config = dict(
    d_model=96,
    n_head=3,
    n_kv_head=3,
    d_mlp=256,
    vocab_size=3822,
    rope_base=10000.0,
    init_std_up=0.0599,
    init_std_down=0.00749,
    optimizer='muon',
    lr_head=0.00861,
    steps=10932,
)
Each number is 128 + 32 x the weight over its row's rms, rounded and kept within 0 to 255. Layers, rows and columns count from 0. Numbers have three digits each. The size before them is the row's rms in percent of the matrix's.

# up: layer 6 MLP up, 256x96, rms 0.139, rows 203-248, columns 0-95
# down: layer 6 MLP down (transposed), 256x96, rms 0.0542, rows 203-248, columns 0-95
# gate: layer 6 MLP gate, 256x96, rms 0.148, rows 204-249, columns 0-95
up203 082:159157161143154121128131132106088126172207080184094122167142118136124131138160158142110187107146111130141145074123133202159124133124126129060102178168155081056112135130112154112166096137074129189129163101164197146169174136103087137153167139131100082126155144130162142122089144135115074186
down203 095:165137108068115137130146142112101188101143137094182120131071086120155120121133100089049157108129109076165112178100151120163156203133134153153138139080082120160143120097118142220101116166109147084153168121158149113099131149121153122113129055187162182121111144124170155154111114116196122153
gate204 083:103133095116160174063118083067162178159141078103164144158137093118131117095123152139144150200115119136132139107145106127101160157204161101198168165154076114156132155101171150105131107145185127104118143036152156129133154149126110064105095085121163102093143169119115179134121148097135095163
up204 081:181139101107159137147103152146102164129141157118089120099125148081060131120079183165127126094077166109145131110138157123125145158102085152120134150113120136125087131111179141074120145124106095115075112099101141111166169055149165183139180096130061159085099102099112164121165103163174227156
down204 089:092163171112150106133136147141132111132144109136138166105127130092133123200119123116136105109115069089155116119081082049181065161086190159113159147096130078163101136155100114061141133156133109089136142086122132135119148110170124176155086121149198097121174146061136167183117168098158076105
gate205 086:099193151117153148145148120113163127108154170105129142115145112162104104114043110134150163147113124144127181139074180161156180106149121124143059109130148085114142112149062167177097104110096075173131135078089108172096117107118106191148152142131115151174216115158064139128121143160088113154
up205 093:113113160105136192105144104154122148149087101153151163179192099089180143114164163103058095148092131107136126163158139149034101176160085137131152144152154105165148103091094114105097125143094133108180084151148175090152123132154121086107167149110087091086176166095176118107071148157125121113
down205 087:132048131150095114160120131080102162135086161148126162125110132121077115134136152127120165154185134112124185151055115140185110115147162061130134083113106183075103123125113121120107140135137198170106120122118103114108145166098131129089066150206108114152080182132060086110160147099157173133
gate206 088:171121110095104146142140098137150063123180095152116193130171159172102132130190136110078187110131172163112125149106149142098109134179096138129110187144144130095120179140038154113135161102124151095079107072140074101174166080126100129122066119112111090082128157099154142147162146071143132134
up206 105:158153137092136108135103140127145156139138124068134146092131105145148120174103162092100175074102064110143145121101128116109137111095104186110154184136112122183107126173113129110070155132133121137217199154101125178148165133150132192220156082125150055123130100152149114121169079115136162135
down206 097:135091139148136128155145124147153071094085104206151130169120165096106151161170151146154146173114130156079156095154106154158134137159130089166061134111091076097123138138109136138195129077125157109036096103141082111124136093179099085092100141103083122148138121098103162101136218116125159108
gate207 097:136100158084129112117121119058207172107169130144131112105071165108146104151173121144144167192182124127132147106182095147121106154135128134125129185121141120080203125156216149115157150131092079106095166140159105127108093121090146178135128111117136141139193127111211127123112147107192106118
up207 102:116128111046089131075158126164149126210173070165123153147119121155147176080088124120124163147154148094079173125123104062154205149129142149139110149110180151147153209074116137102116111124141166170143142144145090113134095171121163135110113131155107161133160145179119082122109181079131119143
down207 101:114208151163102176114107128130092154128116113113165141091182139079098113090116153119157129106085090135126094169154148153065177134097155121145076136159069153194123087080083161183088113141099156072133131112138170113153156088143116188075091169131120134110146116101077128142074155164109131106
gate208 090:135137146149130056170143154051093141174181183112103128154125117087106136123132163148177087151155126163166104177095099156130136163108122101116129096069127165119161069069099150180079130146110109057074126116160112141128107197115117106127125140153139100099112091157088142157131169173125157186
up208 102:117120102114108079186200151081070117158164106138071136204131138125112109080126123117110117108136163051107128166123125085175131144149099143099181139174091136182133149068132165163112111120107164130101157076132104155143086141143170081136107114194183117114079108163096159158133091113130125101
down208 105:113133106067081123121178140103161110138110109179118145107093140079128150120130097111088090138098174111122161093169129060115141091129149220120159167122087089129123098188173106140128163085137206139146150114106160140109154081089148113129122141081193148166117170172158114167112085136103104077
gate209 081:141137128181136122167108109134079164053105143128139179150139142135165160132105071105103095130081152174168126121166209099136182094151127095204101134162178106180165152109133079142135147135141133150163174097124124135123156169070174134138150175147143122126150119093191099168125149163144178089
up209 085:098111088093094132163129098127113142158120138141103122115127109173074148142112070126175089098085132164133097111122130091108123173116155078096155171128183137115131148175147135130169151149174088139174158124113107090113177100080140114126123109137138172157143067149174107096170213116134243169
down209 090:191112163140149103139177151111091169083118144172145122207090159105188096146125158093109083138123102093096098137186103185140068126149130169143165092161151164112120119135143132136090067137127133125133103085078139166148065176117141117169145126118074137157175163137104152146110115123158048153
gate210 099:096163141119141112113157179166133107167095114077117127089137074153168173131152080090094166160082109102133102123107068111118124146136120108166177171121129154127129160138143121064157157056182132122189102113116158096203124122049154139099093111119125063143130159071128145097083130154078129131
up210 108:162153148137113167147109140106099146126123171141129153107148075098102165060146120116106072140104088154159151142181126139152100112089118165190113137168120129149095024131097121078167099135090105161111102147106109126171093135110086139075111092142066114126139092049145116122063072094143148099
down210 097:138112164080108128135101122141179131087176129152135159117135118175146068154120145144243091168088166103089145104109146116142133121152142156109100129118136116126151137104143157183103126110143143079132138145179113133054201078174116126128152145113184204109098111160162158119184139077141110170
gate211 101:167193134117094145115124116070152135139160147094155138119141175166102140149145104159186116132073106152108174146134140087121119112127121135149135099119125059163175170132109102135118178254162147096129118082093114109189078144083133121118127122148095180146141114099070125158128172091139173171
up211 104:124062120131082137152091144101151109133142172134193140191184077127100153108102101164134149116076138119116115159133148152221149137108086108151144137146102097151156181086115154207104140213122100161108108204084111109102129154119150145141143088150146105094122133174085141151126143108160156157
down211 099:114100139139129112141115172164163097110097101129120170085120139119100116153158156091127137157121131162206119155199121146070116156125136094096137091105136153076104100133073116098140071097133106198139124091172103170161188073165135123125085143137127138079143204079119113107092073170080156093
gate212 097:088095131209098157117145137121199122188134174139105060122099064135179119175163091149110118124138111147152141130160110107088173128172099147115154061090147143102156128151135164173077175156157118147117095185065123151128148103168089129123136158122164129094150171127191132094162097152140144111
up212 088:132133161132139130113162131087159130102101103093125124142080162106110093166127140126160103135110066096059094135165164113167109181182179099181164140093084131134092067141161126148128154095111107093155084123183097090173103128128176120101192153106143139178137153152089188109138106120190060125
down212 097:131067103168109154115107134180199149028129081112147094071165136158148155104153108125131128092151117153152114097135116131142154112064077121056118175101149133107097048167178104152145185186135131154143167134101160157129111138120101146072126152127131146116127099143157100151147132112175165162
gate213 099:150153192131113137124146108093110119102152134096086089105119101143115117111148078133063172135151076154158094163055153168124055141147134151149097104149125194129086078059128097143099096112138081130130100155104099144126085113104160178138086141115142156178105110155077057072085129162139143139
up213 100:093145118098147079104090120140108118064120178196116120161092112096163156103153137095131124120122103096116072148049128111150155153158094114119115092115175177093152125140180107095121113114138113143094147094118108152155056085176081117191110154119110185121105073089047106154126135123121101076
down213 101:071094125152202132102109154122117141142125117132143076087162146088174109173131082175137145185140166100110120089184141129126128087089113050063127083080114139129138133164084137144140120144116124151113132173169151093081148141143170099082167120103169084094155177127121193099116108145119073168
gate214 097:171173120132108159141112141099155157127078147102055035157162135152097164193136097152059111091157167166144041151126138100157086180148084169148116084091122153138117107127118108138108182144097158152118114081146100115142079145094087111083143082123126091072103112146123125124149126120128155127
up214 095:127093141127139134144160150106135136113142137142076151095146152086129133090123112165155148172155187184118104161164113171166100160184135094165138115176207093138085121138156172113096118101140133201087074099148142100161147148159165142132137143148148082151075176046180160117072092124156104117
down214 098:117141131083167175113175113146069146172067156053146125111085133145087161210130133111083090118126121110087112131155160164125094104124117129120102126093078124104141085097165110160165149132121138087166077100076068111093118077126103091084105108096170116089144132180117174156175160123170123139
gate215 109:120135141063051116101083062121160152115118174125169130119094130104151145061161106198114159130130140111135147083195151090151094121105130134115160116084082121191117118068078126119135090130076104172121099135188113147139123199155131093133127115173124124097139087116128155111077096119161080152
up215 110:120162085112140075084122107105109030141140098130103160145107154116090116077117089122109158110214138129112119162159088119143154169134115136126187118124113161108140044140109149170155122130156138136107177165139120119109174141122158066116094088116015155093099141141122125141104100148134090167
down215 106:163120215110164161095114143150091112129078105120135156139117134121143100142160138096108125133077134156145195075153099137138105144141114096139157140136192155148178147100124115049071079138112151129145158130118064090091145113148104176194145159128206103132136157125156218117135165145158150123
gate216 099:166157149137087080126078149109113133111077171082140135100158112187154108050104084071136131160145162132153095153126143091168141122136113116142168088118206127117119080074118117148157116159206090159143150151145191170158117094163140183126147125145093177114104163125117061143132128116137176135
up216 101:172122088055149139166098152099104172083132150089100137154168139120189117150142160114189060153138107162111125143189109112147114085164107118113136138146179159146147101093108097111134194128169174136161128097140090107088073185120135124161122106092091089066167176101123110094140146119081151172
down216 113:123147191102120133122091139115151143090135128167164191160148099155177132184055125179186116175116085181102108181112175166160158130128146123109123091089133107140195126103116103134104124126177104121198150136160168137085105182125125162115138114153117104170147127109048137139132136104072177148
gate217 097:104095111103121108136092120136158142147099151134159121135161122050119174081146101143132124158144142120129101168106166118100163139077069114056121217074083133095115133191206169077120138129141151134103134104154186121095121153127119214103119086126063129170131139154121112148122112084122127163
up217 094:171114185194144113115090090132141148110112162135197174132170135116084188088137212109159112130092194086138122123158103188141184166163112102124137116105066151128149151168166211117140180156095166138113103113097154106116089138157123136145173117142136149139130139143147153178103149163096124130
down217 099:124130146069155099179147148113133145099160085088112130167169098106109138143139140189171077101156116123133117139056097159188110131142171112199195162157145116121150148142162084104122137109127085164159094153148055078125168117158181090124114152098116124129137141105164170084193101119106074111
gate218 097:141091108135168180116142141139139148184125157141148139123095146151129100173110125157140100077134132113150098103204113008104141104119117094100125150117087133133076100114067160150106111189056148109119101116094158137131151116082120143091218130135160112124088136142070137189138146109155154105
up218 096:087108171108160096123109174121135094103145125118079116147078149097111159158145136149120074099111047162104180094083175093165118218110167070165148086141150120103126172162096124120073125136099089145142098119124152140123100128169100091159072114074084097120134178147141107113092123126151161077
down218 090:184107112153137109155106132130151062171170136095112113142132116123119160115114157159181125129065148117139048208120111170093134076132138102162106157135116096147136126084136233174162124119142107138116114153158197114162115114106162104121132168161172160194136124115103143154163086117147098186
gate219 097:131123146156115117062097136114133136038088163129088172125080155071148169072065190159105168118103156053146150131077105122123133160118098140149158154130142125080108111180137119166142128123072146142125122094166103115140119114132228142127133075132078153165089129123124160167102129121107156120
up219 092:119123143118164073136143173192087125091101132150182152145138105121087085139106137183094105108128116153142093124175136115141074163089186080085134115153168057151110140122123112167150083124092131144115068096073244092121147140150130082148145128166157094111101100128146128105111141102146102177
down219 094:125149087127064137110097109116178144168140133158133175169091150136138146098114133134209160165096103217092131106111126134104139123198057096156147148119122115087151114113119131132112162100143089079141156141167140210153169102168149162142191118088079094160119136103123165106145097138081135086
gate220 099:130137126129082084151193072089114202092089108124145166137147070138104105101114109156163096124121096189162142144139121086072158121115170101199129150102116026097149142166101151167129116136132087116164148138091166123195076131143160151155182104146076126147112124129113098113146149131152138149
up220 094:171083165104152110151172121159084088171109116152103075182110090224158123094157140147065112132152177123112145088126165065122127123112079130161142138114149139126107098070132126093136147142062130141090099130079113114118104136032077081112151100172135117149155164126141123127106113178148149131
down220 093:103128122143163111152164197091086182169092125114138102104142133114195111126109130131093154110103130178191176103136135181096088170161144181085112098100106123108154132147115100172082146132165092112139156158105122087152155158173132128127185119161150175126129160144134127190164170094051177081
gate221 090:119100172119142153118126131101139130167102146109185086079102047144021138138138102073148174081123129122114129128128124167135145133148063127137136152141166150085125191169120082183157118121091074150157104149105105170136084174186146120196111097086157142133141127130144159158143089161132097122
up221 092:113162104185116183100153149139081148104145108112093098135124101143121136165153141134147077083105176080152132091117179108137117112123136175137136103138100145114203159106089135153121148125157171128101065148126077119071168095176106100110171136099191094150140043120115104142153117138215155179
down221 092:109146089147171157101186129170080050081154146115118152155132231117149106142055119087149133087107108135127108197084119124169094083081095103096087161151160098149128147131148092092140118119125111163067161096129123139126111111097110090095117149175164144165140083133118134116158129151104157074
gate222 092:064147144132118167081119103114129100099173100135155152151140154142091145136085091130164153151102181136165164087116076145101154084082041111153111112194093143115201177107127110103087155124133169104079141082108106146152138137090123162164089145093143104118124157160131116136162109191060130175
up222 092:121141135147143147102127182134073120133159154072102130122144135094086199090178191155106061110075160090093094099102160137104164142157179106157145178052170121139107123150116139129159155113130146134120097161116146145135115162143158138096103093114139159147104135089154113122110038110119203064
down222 096:090191141122131111178171102129192180110093131132111169092156115140150114167100111110126204083174119135133124096142122094138157165107160138114127138154075130153117083126154189153151150093082123123130157158192095126146165115128055129189142082115115177098145181158151140127173207089148130123
gate223 110:124127136117114168152129110129201133115081104051132132180150132152074116136155202120098119143100132104105125119119104108098145188135169161136078174109160113127086144113158128150072112069092097098148156193140126118152218106035162171123081108112132131146132131157169129136102152161093126140
up223 102:117121173107128109140111154107170116136149127120170156176169109110122179148166125133085133175158180161123096139177137164074200132136147136143095123120172082091108137127106083220194146174161144112081165122104149088093131091112137052148124165127144087102081150160144095161135096121163131077
down223 109:127115108165088115131162133055018098177137135155099093141130155155145099126082128129126130111123072120182100093119099101125089094112132157149161061135116214085130164159077132117094153139155124090109120071168120135128135085095172127196121138151100128120123111179097093088123135177107129148
gate224 100:129125136161116119117110132120142139088128194121140168122085165086190085078123115056081162167102150145116110118148107128111099118132100088132163088092185153141165105110123063128182118106167093167087079177121078100115109138118124114114081159073102101082123152123158138140096084124118102029
up224 101:095123085104154083149181083111112126171104127108136145168139112154100166110138155067109145075090114106097122081097169124170132105131158088166185065084076112112150104104132098129100171160086166194130120115116104101138094090090192106108135169070103103134124173075073118103119159094157100128
down224 096:147118144148144152074081164170083129132146134133132150100147131126160178140055102162092060156170100143097098173138105160128147095117117165120116173164111067120093134099126137127163108179098060086156183113107148171138124190140136157165079134133157071152151109187117162179070139169126117136
gate225 100:163185125147119119141107108097092126109125145125148145135196126193141155123117130118118156090130076127092094173151103194195185074150141105176143168155152178151139217132160149108098127129121156160116138058122101130128119105059108112064142112157097113152065135145130122123087133090163079146
up225 123:121121145108186237129062110120148072083103120127130117157114125138147171140138088124094118115129128095132097111067088078158145143183188140149097100130103141145178125120113012150116141154132143153091146163131156160180093135122067093135144124119148139128137158111108063153104096134134147160
down225 100:115090133178100024177168127130129161153154071131146116127133156112101085153142153173171139124171152175128170139169126124138109141102109105098186165123129129134105113165127201068110119118152124142129069113193113163085147142186191147115104123118086094146143156155107178062152140118133136099
gate226 101:135134198169127150166157096187169172088126151142107109086152130187121063145132117171060134070173128105145127120134092140178073084126112137101111129139097127172136117131140146158133138098166183172114079132149136121159142160149178140107161142088189145161141038133117139144087067137150121122
up226 102:122197155127189134154131142128089141164161084107106085168111132103134105071125142121123123070151091092154128044179116124114120185167100128120091149144113144085113140111206142149054131170172119138089133029114145141155152114147118152129134094145165132091140097094129103140071115115083158145
down226 101:137086115088183141064185168088149088108118151159166183128199122179111096174186130160138103129085169190166172135119097102131129124126143142113150179118175123145164080074123104108168172087097076155154082170112108171100143137133073131135124137108086158135114093143095137113139150145144108161
gate227 087:167112148156032084121127120115147154159114151085152159126143148100078090105078131151186092151142107166150175111175198132130120093103141066106096145163116128104114084097121141105106127156061131134068137130138130126197132139113091158132136141119120129220114072073123134122169087094101141143
up227 073:155128124135142166157126151152055167134113130116174065110114079154139143090146149118089177127127111099150123153139093186141106125143091194162136112089158156138155116143116109121085054113139111132192047138094114130102115126118154112121088128115199122083175156218130179156109123135167139182
down227 096:126127107208071149152114123182096135106178141113105135086132106146135114075102127176163126136205163156132138161105101099172133110158097114158124125092147157145123130161133091096113168125104163149145100143115105127213102141065157156160096116112135124176170098236100128079173149128110120165
gate228 109:101110120124094099158140135130124153186177201144099137117186145147144127114199122151155149173151113111119134146151105166108131109121106140217048163133109154140094128138162141138058130206151169125086115113146111100162143129117096127110075086152100163110125103133155052063116173146113088133
up228 117:138101114124146103086192093156124189100150133126126112107066146144136099144132094127154110108176099179129177096107206139141123119144136103136173140110126142090134182113186091146058135150123131151142073157139114163143083093076156123173059108151176134154193052130125109107143155096162091107
down228 104:128187145120110100137087145146194120223144109103148124109154106091091156133151158134098127105108131120148120107133076151100134133086123146081100122111108052164100090135099083148157140154125074100129198123134138168135135173206049121107164134099104141095098191125115145129133093113109201156
gate229 099:170160180114160099105137085057111137171149135126092181174169155160122143132150110096113091154110141155185164185105170142109119131165147120157097144145170178162132152051085161103142069147132143140064187197148109154164125154078100160137135094133105121084124158168128088130117147170128117118
up229 091:131109135137190156138111129135106091140129153102089081150062132161142113181189118076107171103152159117124150193148121156155044098129186150080157135137168135148113153127185142065095088132112170146101123149098109140129122070060103148121153147089127086098171112075129145139156200128124123122
down229 093:120173220147113102104159168088111093083106144158108170146105136116131125115117094161146130143092115159150142151080129164075170177130170069136106124153166174140113120048107155090179158126180116131097188134146164088139135113127166134177091079106098177105164125137107045143120111153117125129
gate230 106:104171083131092136074146112146124114134151169087085132082195151157154134130123113153107180154088102157132089152124171101176071120076154114133081163187106182100162088123109159153185159091130167096112116067069139101156127186083112131123121121167150106101107155178146129164131131137151186153
up230 109:155087091119120105142123170146112133139123113105103142129096183128049113108176140145121079120079096109105159155130101075159133086182136151131082099090162124172141156182147113111098156123108133120200145118144196168120083122202127145125166144164167112186133157151141154127091195201103112104
down230 108:114169108120075112123160166141134113168127130113099164143153114138130193101111134117121123091145051115131061170103163215116123130062145146156152114142138106112144078138171104171154115131117141079117103155086149101176113097137129082118147122059138056096140086124145097076115092091143208155
gate231 103:121130138167122078083168081136114142158106141131220128132141126109078172112131102051140144100148168116137081141162183088118131147156178137114094164194180128119166108134117175130082157145158166100134175098104089126160156137120187151153098133101106105118166103059088163112166128098085167126
up231 106:184129100152112105090120136136105141120098084109126123100141150096148092165098181108051152165134124145108161136117119137090170120123101171058103153182127131169092156108145145179151141086161167164095160105138168158078185188121179117127190107204120170175165097135128135133126188108142102116
down231 102:144028169150132153151066149088147100120137121161136105187135104123098133125118074135172146185126126140085151175126124126155093093129109081161085096091108133113163119116128141101166080123064127126094135078123065096143116112070125121146148195124132143134141168169186102104169154149200113096
gate232 099:117116118161100123146056143105084120074115137120124122180147137074175090176158129175099137098090164139098096186098122144099130164082145109082178134122111124131143091090170093168125086124135121115158122108119138171159074109061167174135119153189077137151116185156137158110075172105138192125
up232 096:147092165102152149107175147150091150099093128101177164120102116169113147103121110138140120127149213075167107125152090066199117149108110141126123139131115142160147172110101106138161106126124116152135197147148096049106171190109103080114086111104129112151154112093129088096072087209087099138
down232 100:135107143135101109185145056097160135128136119138089107110149075101118085112129154144101072146064121124041147107101163128211160081154139110068105145125156110140116104171194106112123078106127118121121090109139172196126124123140159122160181133152113122099148118092093072177157178091111150114
gate233 109:098169144100105099108172107142121051133092087160101113154069123064119190135093079122157171136161168064158163139120154156121115124160156106148146126070115189161113113162110155175141127109083101087153123119121127144177119103093074145169132116170128178106099139157098095085116076121181085136
up233 117:130161100104111176110137097118120064181142191182111144133110176081140161184099120101133116116164149089192115132146126148081176171180140099109086142109149125110131147129079166174112102128111168154058122122091097098194142175147097112109161119131128074123158163098141155041132134095126138158
down233 119:129119142120142105143068177111126149138142117031119076118241138139094081095149200149102130126129096165148095157134068103141138142120153175100154178138143088078126121118090120102129121167173106118143072173129104170107170086104118148092143112116101139108140091116138087120089130188092113116
gate234 090:148171177181169127137079098078113106154204078092134140112074127097087160123146115117156140120151072126123167135114192127084097192136135156110120110127111126105142131194073166158131133102105076108110165096135165112153150139119121092176095125135079069065086069114115107121117163112140098167
up234 094:166101130117133127122078116128063101086121089040090091157094101156141120112111125096113141130103183115093112128110134129184184185184075114157147114128138146103151107114188111146065161124132082139140215113122147143109126156175118126104105101136200139104108072118156084133106122191129123167
down234 095:140166120177118173140200138134129127184115113171178134112155118074180169141122112110124078127109080127113136132079132126130092070112163161092083105098113162148126113104074127178150139195131136196119085188138115135141131122107135157116146205097089156204109170121100182158152117098151126118
gate235 103:087180085105147109108080143174112180144110140106160069128133152115181158128151139136099142087138173097113162135138157121122124073113104114173111125110089088128151146134146069183155107153100188150153135135113157085165164115178142168083109165206189143051178121121116079129079109099122137138
up235 108:172113094137147088113147153092085131121136145191118094121134165093076136124045165106176181081114106108109133155151118153067147143122120110119104129095169183132171126167136200091156130135169110124134110074159049170100105151153141130117145122155133156163132076159115162169186129107146193158
down235 099:052138121117125177144075099139164149120181146121114150156130109092104150093150088149066123113068146144136101118078184130160140085119116142125128143177074065184138131180157066168112057110082171129139142182081174072134129109125151142128118142117173125126165146103125112150136098134074084120
gate236 085:131166169128160098211143128121128142125154139156104167142166099164189165129089094123056109124160132123175179105093113139136150068117101125126109114115127150126168083106143143202062094096105131116130108147100195089143124069150112075124133150127169112135165131166185122083078096160113165175
up236 083:187081158127127196111122121128118156070117129057106124124171119145084125170163152146124160122077136140126142164096147133091109127115138129130158130148132101157125152081156083149127117146156189164176231152123179165179097119121133138110175121136047143105108091088165082199157118144118133145
down236 081:102096103093175098121166127103161178181055187146138185111134149132137108134173133113120111079175138071122196099115139116105143115123111142097123137110144152103122136146112127179107161076084072164066105102142119129142161084100078066134082143127170147171103138163142140077189147161101170121
gate237 094:151133147135210136154189070158123124116098139099174092088086182113147077144109119103148207071144114154133116207070122122196132155195135136140137105132155101089186113078137112101134148122156159119131181131128142120109147124138103120173193105154141159101114090189132131138166113147129107128
up237 089:143145145134089162041059157165141152093131095158085149183139090135082135151109120127086176104185109119132110079115066142108084146146165091127151146128150157088106186146098097077142121048134108170067091150093124161182134116101134121083121145147102185131145164114161106134099145109104144131
down237 106:131092153180096069143109121152132091147101072082130120085116166133136169137101149112100120119171108144210079095092158155126121192175119141128135073150108139155143089138071111139098155088117165158100106157154143124144149167084184159159218140128123176100110170146175159101145131173167137150
gate238 078:092153121163094105116153156115127066117061109100134154156122113182132098099110133090118143129149073124099096148156094118109127058122124111111154119122155096121094126101152142155138050106124106146188115156115110116115157103093099144168195157102143187119123180144090079082093097225142195101
up238 086:166205176148171114138093139091135100137166158114130090147166128097117125139111152102128162133150076117107102156164123146137188153177061122144139143154154118200179154104126137155104133095085179121150091152163072188145100094091138058160166150067172163132160089125103124117114177124093106136
down238 087:110081107119043124069136175150132160122114132123109125124089072140146116080176129170144153118086101100102127094068169112117108088070131159116094109116124109143079110169117163138116104165160131186146130203108173104150181136133067120122136125086103130201119122119100124134128121222101161128
gate239 111:158119177089156123186064113154151150082161153109146108092158159104099166171098068126071110127200111138118111143103174156145141110084108102136114136137050163134204090136126133097168099115096095107129093154142090140110138187106033116113132128136148130124146125185163116125145153149096143170
up239 114:139134135160139098103145146124122139124117086089142121167113117072079121124136165172159093148123137154039167092102121196166057139121148124131115119103099127157190097143132132167120081143167163146099131071150139125105209152075147070184143088129154105108081081128125171141161096067158141132
down239 103:154120180105135195162107115143175123123096133135146104145071150114165111173133166100101159121128141108144097138211171077143175187062139084089160102100108148166101134140106127131116165127121087144197118146121063158127100160145058118082108194136100124173142172137141137177126110156110160142
gate240 072:060062132189130116175134073114142143147159109055157127105076101110203114116162184144119144122133108106164183122148132182103154112167169163120107148165126142106109115160102095087150143112128109169111143116164108147137077087108172156104177121101153067093182122108139122179176128144137123178
up240 068:151164122169104184116140195081114110158143106078163122130105126137176115080098112132164150123121100121137106163191101148138109141193147067106098186096079167139140147118170101090165130081175087159099148154093094090132127090108114176094102165132085138092130098144140055172094126168085103126
down240 071:133160176084132106119129175097146136137124133119109179146165085130125105097156064152094082180151177133146100185169178055130157134149096106117121160195124146053164150126150155139150086129131085141163124149105104115105122072132130131061096180146136196153147187160121146161117121119096152087
gate241 093:070164109108127130118101119067114133133115116068169090112137148099134090091120114122128156173102124189177124181167128125126102094138105115108092162130152120114061126161128141149173168165092164072168135092141151138089165105149216106119153122076219117090165167131148154106074131149166122096
up241 108:086058121151137124130152146128137110089144139101163103154131135180127165129124109166104067127112122142136121108166128126123144118128145145097162109177180097110137102118141117088092119151152120126146139135077167066177124154122071151124082215030078110118051068103102127180100137154179116089
down241 098:108141161139124143151149064077114137077165137137081153192173118109076129076096062126111201107146151117112137071098145131162130129115130143125119133120123187113122127109081164113139208155171121111140134148155200167152117105175130135155121086174146107159152162073169163089074135117073140127
gate242 103:180107137121077111142137122093119118074161202124155071111080101091167145070102145130087141138155140064147153159138210180078080172176106085114137118131114103125137115173089175132110086109122126087121103159129165129131073147132090090123155102115126140147072113125154130091097054139134114157
up242 088:101121135138094076127116148096070116080149127135164085150117097122135112105109146119136173095122139095177166170141145182088104183152107101141147106163111111070172113127079160122215109110163142089137141169124163127095143138178065084155122129152175157093095090135166169116121028152124156121
down242 097:060151138064183130087135194096090060118087083192129161177129151139108129137125110118136165107131164124108105137150099119141208142148139183134084065151115148112159170103111124129116083137118117109171162118143133204128173111133163176109162173185076128129124159157150156136176127121137125138
gate243 093:061068114169112129137103102122160082114036118101102100205137129074056104108083086127106148062137127118098148117090142137091142152086136098166142133143141153156201119180139089111128139133143108101102160098139131135188153130106144060128100119122152116117136142126154159118104186120060115142
up243 104:161127100134133118086116104165162146132106115124134079147072173127083059118097079135112060119071118067154165177158095167126123084079129137177160170153137149117075102094144186174096077163127145133142166121157070131143148091120133155148112116112118153122079140176168094073147147089096156148
down243 098:156145155100107144166131121133130093124129172132126180093157161087158137140167154205152078149128132147072087201164115137090114149178162153095100113103118135125128135101120127127142132075190122194128192154137127083165094125122128152120109180096144125134186136174158118152084051118191125073
gate244 096:146101156145091048096094172104127091056121183142148131062092140154154139108071109125112164145145136160177093129117121173156153150141074120116155106113138135146088109170128134128068114131120123160168092117140162148170119089158148139183092106074122089091142149180146135165119080107035139105
up244 099:143147153169090144112121129098139133123156132123130099133108110167153159130140099120108120116061194128143084094120202095118130065146134161145081087115098107143194100101131151151160169173128090107088111156166144109092175149165179125109073163141166101161153088095110172217118106108151124204
down244 092:101135117138142094095125111151110088084062118134144120133162081132187199122126144103198121044172117131143100100169113143146156143059088084149142148099187149169131168160108117096126194117121120130178122081124155155141068158136124149112105158100110146136124135161101131130147190088194087128
gate245 110:115148185141111109181053163165115150158143077076142156142142091116097163136128134127167109130144145122119095140060171154123120058121181161141162106163132215132114107121119140116178139061139084158145169154115094143151099097092131142152131135148148186137109109106084069157079085115117104185
up245 113:156139161102180171131120073097160106204141127156166120095122090140179061144157118080175154127121081102154077098126120150122139145087124133130089089109108103079194060057136111079165123101185100112153168169100152189123129114136133153116094097123163072122137135148154090135154120118151142142
down245 101:131120095142064103188119171136127140129148099136058150118183171154100153111122115164146094166176180141121162141090139124171086107166099124180141180188159118150098144151135140173119181126146193133144086130203156121161140118114121187091155115087104138157066091144189120133107129180117132138
gate246 089:128145137164118126101112133065147087132165185111158103145106132136130154154103061119073114139101179146191181133104122085106131169072109187135110116116144140094130092174150123128040100115111092147135099192162146198070152129076135140148187103082117089160143125114112119118110121147122152065
up246 079:146115108127145089155069154154081161179116127160093102105151046073176126120111168141140102088129107131148116151134141200098156147100168146137196108091119174140125137134112138122171141161144210100075115101105190111127096106129131091124145086124143116188201129157127084134150175131132175161
down246 086:081092120153132140067094169110165088160082160109160101160064128120181148175098125109077154100132126132134153105095073145169098100145083103148139059096147145176164115124162119132098116137098154172192076179127110173134111171107091130177118117098113052148162100144098130114163095126133140174
gate247 108:174121113136174185157139080161132175123114169110096084186143116064142146153145156107143159143141112106159126114125084215110075137103139123075149142124176120108203082170130158124105185069105106074108151114116180119111093107156118162151147102105160147101174128115183114093152127138157088092
up247 111:127112120135054150130091130136155054141116114090164103063123166105086143125093134077158126088195131117118087099136159180101140164105129124148097094117081105109146173120134086091151131130170076151151097124143095145161138135116097068149138113087154094135127148143169117166155027183077164116
down247 101:149165119129163123169142091158149209101117122145116105157065099118136120173130164171107141078098152150187166096119087148154074164095140103082139155131144106169155075161161106150104108094074051161174143150110190138096108108154116127154133180123126098158156106140147139049177152131118146106
gate248 118:178067131150107092182156044135120170117033183142122143100146112136108126159131137142128091160136116079150148161134120086079135156108112116103071152126105175170072119169135100145105143098129140114117087171117114123183128108151099216165156133120081177173104113154155134141156110112097087114
up248 109:071114114095154151128129199137095114085162077093109139181112125094126128146140106143114125121188190164153153103103076090116099103161135137129122155139134084130107117141143153057137127141124158158150172105126175181084146156049122116089116160060103070125197111067146154143168106159151160128
down248 108:117100132142114077108107075156098170161070154106086164105148137111103155126104110139122102084130139137161150120154160192088109113045101156124102089113090151132132125181191094163102158123030128079172133160126108131174111143163097155158188156118101151140134088189126124157184145147106146146
gate249 108:120143142118140161096104139180193124169105183111082105067142140120144137100151148140159182106133120084144087101123163120120064151112181123086180128077176123121092138144172093163132209094177126075135079139097095110139176080162134155170133093088146121128092162178110141149097135084092122128